config = dict(
    num_hidden_layers=20,
    hidden_size=256,
    num_attention_heads=8,
    num_key_value_heads=8,
    head_dim=64,
    intermediate_size=704,
    vocab_size=5461,
    hidden_act='geglu',
    norm='layernorm',
    norm_place='pre',
    norm_eps=1e-05,
    positions='rope',
    rope_theta=57500.0,
    rope_fraction=0.5,
    qk_norm=True,
    attn_scale=0.155,
    bias='none',
    tie_word_embeddings='early',
    parallel_block=False,
    extras=['some layers without attention', 'local attention windows', 'shifted keys', 'gated attention', 'exclusive self-attention', 'capped logits'],
    init='trunc',
    init_std_qkv=0.0305,
    init_std_o=0.00341,
    init_std_up=0.0305,
    init_std_down=0.00291,
    optimizer='muon_variant',
    learning_rate=0.0205,
    lr_mult_o=4.0,
    lr_mult_down=0.7,
    beta1=0.9,
    lr_head=0.0103,
    warmup_steps=0,
    schedule='wsd',
    decay_fraction=0.876,
    decay_shape='linear',
    final_lr_fraction=0.0,
    batch_tokens=65536,
    max_seq_len=512,
    doc_mask=True,
    train_tokens=386000000,
    max_steps=5890,
    dataset='wikipedia_en',
)
Each number is 500 + 40 x the weight over its row's rms, rounded and kept within 0 to 999. Layers, rows and columns count from 0. Numbers have three digits each. The size before them is the row's rms in percent of the matrix's.

# q: layer 12 attention query, 512x256, rms 0.214, rows 145-169, columns 0-127
# k: layer 12 attention key, 512x256, rms 0.218, rows 145-168, columns 0-127
q145 105:596493510539486456547540478550408494516445522497471514500515601477530511490523503528510465484438540483522504517512517505492427474538543568450568527586520521513463494492529459446463504525434529533507433509483481494490546462521544458584454484531515531489524579436443506506530504538532497494516529513517553504492526570508514479483458505493479406505528514519481558453466531577447476543469
k145 090:505472467512487492511498544509463491522483508485647516413495482499562473531534516470541437476543545534485437539528484502562460457477481526514613527498476530504518476578466496532528558510551501427493473492488484551485528529542423526482508552486567542543471541449498483524542488564476503511477452505484497544461507447474541544548485470535485431503541533493555602475538509474500482555501
q146 127:451530478404496525557507509402521471496430492549481465481515531436459525510472550544475515450495523527516488452446394474494497520487537471522597514512504449514437570470446464496567411510454535507458563442508450483519534476472483467532472433474506539463492435504543484461496448521550567435550527570560495462529503468486478455524501505575520536521508542542559451453541473512580539493385
k146 105:458580538469484515492561465535464525511531450525479523564497473529520525513493513523496510485517513528521455525486422485488474580571439458528503495542541455532499501509516495409573504513563464441539505494504506528531488466503552446459452442541457518487579415466453490445533528488517500485513486499508553473541604552550457491429551528474446572496570467489454495418482533520487447502421
q147 108:489536489542519478475499525370504567536469454531427499470527512467507493435442480529498433539520495499503483564555454469545527589464558501494531517522468474478432504498465540481441475494497512466414550520466527487473481428514515510491495398504469508465570438457496489487533498459490512471519554451518481461637539495478529465423551518551465569386537509510539557492538452508559544537513
k147 104:512563497463525484550571494526467456488483546462515494440473417461435556529585566444480416620526462431448539506554503462510486534482568444567529536469516495486529493471493466473541468454548442521514551468482423490565507518508557455439525429480526539472521407402430453455527517542540503519513481484481501492520503481485448519447477493473462518455479481518514568461484438488542567459542
q148 114:538498486448488581526446465506498427495492476463470464526537578519540440463482518520489498542482525549505483567485496458504543468517489426499457497505472450500531464491508471538453581441449416478473516511542500503585529458522462514473469476532468474511507494520534486516582472522550476458501531514527529514561506590503492621505571473548525533507502512516518496479498493520483456436542
k148 114:509465473462451584417460532558511403479534473500488503474523549487510477509493489478478471517459478559532454497483510484533553495462463522537528510511461481476473534594541491531483509506483545475534495523536496527516568531478525493527419446434408469557474439506526500451461517475510426446423496452595483524489392490526466526486485488567495545519495518506562486477506523529535575509552
q149 112:506469459513580498454473429473501532528419539496489491521443507495558464478558554543577528482436514490598564527562505481435452428538530546540468559494465480432561485525444470432485546450508476504490502601542511525501515476481481446435477461459507439593548493484455493505550526501464485431505479505529502574586489478489497535578484579534531518488501537518487545535530511562441590427568
k149 112:457526497478530465416471437488511493538485532423541509529456519530511499570479520521538517606481453457554482448456537526580538491457530481558427520483427407471508441499570521511499612455544507549526522504480548495469526564521567515459492467457499424510500472509481500506485446589450475509496516504495488490497406513475482523577473562548495479626475504533499495538492507541453533479557
q150 099:493504454452515453529511513474454489561435493494413470560537473550464558528599515445453489445536497457520494544482535562450518428561524529507515555589567479474509528480431475438564565480489447483503446591439472512600498466497480407521553504497428544536465572479572509532548493494496510521438506535526501546520463480438501501478484462533420477520443538502485501489463444492504526489482
k150 109:449456430475541437458523524432474406584516502537519510535581499525405535571549556506454518506511426406445495584515580548459533459461512482494510567547509455433517461469466504524431539495500566505508496536403458527520529499456455454468511516541449529411505522497462517491556568522480470470408505448539490520478427519522525464506480515500434521480485433514495466532557493488563535464531
q151 088:496503430453560468518480468482507458475481455516499452533500484495564497565488543444538405514498468527549517420488517513452445493551521600557442436477531530463551465544549540463471484516503490473480471450568521442440467457476523484510502458575515483476465491435398554602497478488524443532513555456562528471434548501522537515509423549458529479513447550464421471531461507454491438566545
k151 093:458513458511491459503486500477476472563525492500557509518495527511474453556505525507480476557491481522528457448495529463542393489518557543423441463440448500440505593501506587488443543491461577505522508468566450524484512505509567545459543475537521516531506479398393523523466453579526455556429468483455512448412528535455479492517522483512543509564518506538544428501573517461489510555535
q152 089:485466467514477512396516538559513474558547548492477521528504517498495511487442504523463444517526467481442458528484525456440555478504522512483483462449550491478497515517540491465479498546467513492498491455402426536567549457520509502491490514512607531525519490530543423473563445538500465531460495458486524475545613554573457490476574426584464510496546468476552467519447546451463501509468
k152 091:537516472499496573457477560494496515559470519518455531519513554501456515506448500554436508445544455473532499435489493432449601431548451570470570500456471464460487529517550487432504491519492574563502513513450411483439496499523504440512518502523571498538533509531545439471536464482517489498575500484480504527543531524592493497406501432581447532442542406463471470499460452475455588456493
q153 092:480520589519516474558621506484487524496559472495504496561473521496493516557491498523545503423522453502432543485437446469529514501477455551470510496540506522458496541597515481518555442528492479463556454490508466564493488491520558542553477480548481451506399444521444534505457537593560514555508443482489479551459446482511514505499482489409534501479525415514447501405504466510527405548504
k153 087:500560580568534437565600448524514490457485437461485470507485512550477480470569479500584497483472456496480532529504472531470490477464502519453499479516604486502508630502463534491471516506482477455555468531475530552499449464460563569561491514495501529455435491477498477503434516538475492537503455506531510555473511514556459463517539456414487542456472436524444498449496515526562411579488
q154 090:575510502435534519481523517573549399482435479472499516493473592535478512565573501520489500511433491489546578477434482430519446561457510552503511505524514523496506449506482512417494503585486500498459502475506593475481451508489539590576490483498524510498430438524378548517477485464548551596499543534553476458417532494531499489478494451451568479458423508526457470462566488486515522506573
k154 092:467542509460514540457513542473496435493460543500528526458524559459516472487504483445556500521373493543537572495482480421509380530479519494481505491483501522506507551539431492427449509466459545493502539531493507495532505575512497552619491535519567576548507505409474583507501449473454495602482534583505542443470519520525444439524481474476579482469486464522462506495480450509531531529495
q155 106:515526495450503496441514390529497472458497549515505443576458498486518486528468523464497551544497446545534523558488539425510542483451625495446507558477531451482434593498467500480445511508502549460465507544446514480435538493475512582466491468454548514517539473439529500461503500524480464503557533506547562552519454577474486519526510497544425466498539493551519465510494478578540551439521
k155 117:509499500519528514467467481523455550438520493503510469585428507505528513555588460482541496504505403507574484562497428416451525473472458499530461541504486468472495570538531492506514474526516533509512429485445511482490492466459473435537451502494465544539568500570498519453514454549466461535524501500528512527433468415486509465485533561544455492512455514437529531547459465499505535468480
q156 092:535530507495523489488528458404474529562472484514538469461509533554486551521544493423547447510482577480482532495435480488502544597468548501515521533462560450484534610564474395505425501506464548529507521492518547511547474448534495508564469538453472523508479456547508507467475492463509523540449485441528531532493503429470510525476559497450482465538501529465473485432530474475504538507571
k156 095:453521492434533535509474520516463501516480527489558498486500478508486489442457514404565436493449534428490544462522459516484537525485485613449565506486550501486516575553423491542445578466418577547528508505495468506591504578580496531571430513492484523500457504442512531416536602460469534555493530477481508556538537494525464530471538515462499521513461516448502500536454454486535557519556
q157 108:556557457484455457508527446429485504505502498536535455547486488458418503466504514476532504520489557440553506486522445480522501584451496519488454483520435509482515458480463510526529537582474483475509539516524524461455477478411535492535522529564480489450602485500405505492496542455567466546505448481472575408512549527490453531595501577461451528492471550498481577559526558416472518478499
k157 106:500523450434524454498488453453492546519543533513459450544436563487527517489575512501526393454528571515565519451507471531467528523539507480419487480510444584502512417569484506582590482507453446501526509523488484506497495483476486528513535564520488452522530446519498470506522465431508426498548435600470534450536595464447433518485494540473504439500478567517578608443495511416514462492512
q158 105:484507574495387516510464486497520529470475550551537515504507555566489514468561466558498450536476564500502501556390486500492500554475561441506573536504489460510524505513464471513507485517481470538474467518490462524499452431494430504549533485481549453553498405504543492501503533532449482517433466600549550487524472535495415503507567576538502463546481566528527525496546494420473507533556
k158 108:454425525486507514537437515577541472508458534519500595515485442513483541482524491541579442489488531510484519586463434578463487568461476472518504521541530480487492491516476479593505487460530530479462574520474507513516452521548506563539542512506587457495508438509552482525532605437450507448481460550574490489539458538508489515530480574547448482511501574542542498583437488466580521531501
q159 095:524492521497475520496509518595577502477444480513535550503465560517547498466514507541493499517558469495596540457474502485497452590425533462479489487485474468456505490556491540453510420519527452450496483480455518494505539522470511551533536424561529498537555468459556509555456542539556481489535542593552539531550418455630482540540579548522508541484551499519509462480464477453460424564500
k159 101:479521478519458508475551536559480499489430459513507562505491486512528579451590520521466513502480485506511540490460535406494411545448581459481492479475505535461535512427502528458490482494501524489488478582484526510511519472450551510521520460514538487462537473502549561580466480540526490465498424606481506456568459477535502470527487546506460518510456517584542495485483454415473490528457
q160 106:529488463406563491499498510554501523513482498548543511470508457533539542499532530577492458522448533494475496526515525492511627428494412531487485490505539496410528497434515447440491437449558444578521464526530552513522499507532519458464461462439485522491507450420495593498506474537485521444524500525552573487515531544502509512520489538544536480476542500519551488484464557477559535549446
k160 111:530476510435570441466520493504496541539475427466555530437502500496565494490505558576453483478436429504455449509457578501536544439522532488540483408479476423488421469472513503420429443499533491594502534468471522525536462517534484453476424475483480515516494489470455526485523546554473520476542530530535545485525522493508543476603519588532519461504559428451516441561493535485434525495574
q161 084:517547566414506504467476493517509512425569513445533517521503503531505457570452569543442514491460461583563536573530480494487528525490569483439504538524493467463426537447516496529475565477519490532429437502482510529427497529512544531498535479509484517521460554466517554494375452431394488497524488473537459480518475482523499440527520488528576476562538512580513481489530478501570530489499
k161 083:491512456523468450546459488528450522522506553433494480452501429439548534525446496536543507491443495557505546562542471502480501504500517510465417575501441493524484504478508450538441513473519457586478469468460491532504452469497553507474469520492505473442550549460512538484438491515419502522541470433487574498501519470541489480471479540511509503545529574475528537560490450613514491482539
q162 098:532525534549516474536404528545433488535401461465495537472531539499477470496553466424439516525493526527468406521513497515478574531473456558505461473519511532473585521457456555525511512533485500498509498557525529479553487504484508516497535471391476546504545471550452492475439450456509522496488505519532505460479505469444456501434496473520419510497520558456558491496507502529472554525492
k162 089:480508511514474535469402559515415442463444469512512530435528529504397474500531453423525466480434529571440481529480427496489508454489596518524509508559478522484608496518422494501502496499488504511481522532580512504475527465467459467500529494425525483506474497534497496471456455442510494507454519503519518490524493442514474549477451536533539447512488563484525465508533482515481558517591
q163 093:493456462530556489501456448565480512501472469469499457504481476588583480467556490533517437580454581515545471558505454482517527514490414526542553432487468509474562496569501465462550515487484464568522544507505466547503493482542491506549423447495526506496441484522466578584559498449451525437430545523483439518425509482508525492529579523474527481542570516504446540535452474433418524526423
k163 100:474497558499497482476471392559469479485509457513539508425530483573514453441467575518497466502449508553464557445465558505490436488513536451477502429506460468509485435566508481450509509568459473493512595479544441513541535509558506478474485431475527506519464493471475455494498465507458520523496556484499515424520513539538488502525518524500547546522567468579443437509479472569507521543536
q164 098:514501506454493513487525504535509454575502461565513550552565450574539412564463484562471522484458536514457451489523521478566532658422541510411480489476490572460504471462495528511436465600514493488463512507460537501475443554486475570497552483463497493521466482467526461493506461557518495601513413491522544445555510494563521554518478480496487516433465515481514447465506524458468486617497
k164 106:491518479509538527451478583535487549538476483581502525457453474471465474523512541524517517462551503516534493529535442409470539502462513469473510490496504624528498545511529480525466470519509483482414514505507456517453428537485458514600498522491535524528524516528509465590490544550498536483497408525523424494528521516511533512542446474539418513493480553530515478489401479460521525473476
q165 088:537533436502430507461505451504510489466553544517519466497515483472551510499494553519501421507452548495429494560455492469509514461503506463504453536490443527469500543510489520499459488555486465514505520460588520512462502537538550444444515506509545509510509556510489594465478469485428490415484491464492446408510523559561527485467485476572494485570466507497478545536511586433485499564527
k165 093:539489439476475505559523394443409539486497530465509467460447528503560528486468556549507405472474491530491494463452523514507464439559475537538463492529389512557474456503531489505546432540436490586505553450573458437502476509580518499496521453488551486543531494487534510480490492413432500470448477473432481441550505466501460538406533504589506549533518495499498587524526522474443486482553
q166 111:463494521486433552528524496427453520569530400533522467558455522512517469472482538494430474504476560484462517463549528520542533595439435481427495522509495436480557487487505473518479456453520494477474511470507502557555515491476506450521544483500438479492568447584642438414505495520592535504561442460552488522551465481486471528459526468560502539475577458466451466471537550457506502570468
k166 111:507482484513498570517550551487502588488571442525486479528492457494515521482552588462498473454509514475527487478515494509449612488547476480562562516519582505511486447475503446529479408469565436483484485523469446521550472486520492455492485493504433515473499490582602490514490549520463534457563456530488449527532541487497535498419465451502406528483531569457545503452452538500547497510463
q167 097:507503622484530541481539529441497460585541484569530554530507451578449437549466516525500562439525506436516503477515495439557537577467482524446436516516514536502482468446502465589497471546525511539357479556442545411518479538517541521467505532409438488473524513486461435494552510466508539549488422419499487393486519461423558520480516510518507492470492483499533450472486522459493568458501
k167 095:509557574518508546437483544503492480572479468548469487511504477512431466519501550478503485453520559507518512547538494500474458449463486456412467514526534552524502502486527510530485474506452500546387495527457577489519456504508457533518476574492468497509525545554539489492482525484482528517516515439491480483544521539523491533469477501477513428474519531415507462506411518522527491474531
q168 093:457503501452568540554467479588506469532476437477498512499448513514529467533558545498480534489436521491497545515499516514461498521533466577537530503547484447513572521503432512475575533517452435485369471510447550565534498446398456505494486474499477478523499515495483489524531545498517561499549555436511493564500482452551483530511549488500544524565487482495484432446486499535481554495555
k168 100:483519505546509489507459512537522455485474439508476490517594488558541509519526496499493548487541445577499532506415462543526496515483534464526510507494510459555524477453499534460555484479521523487420467529470519484511545423441498468493434505507497380506418528532540495528500507519489493549514538536521518481467464489530549532487518436532499541568539525467442522531515501489500573533503
q169 103:509478534426502555454498451553536541549474500528573541445468538563494450446475480525497578491575523440493546449505595492563502523487501528492471463464504443474544538440486487456444501481509518531503492537514547465505542503528441510446469447484477489513508456528406467484502498555523431501485524493541538507533509517455484532480487440533433540437490535513563497435430502465550593498523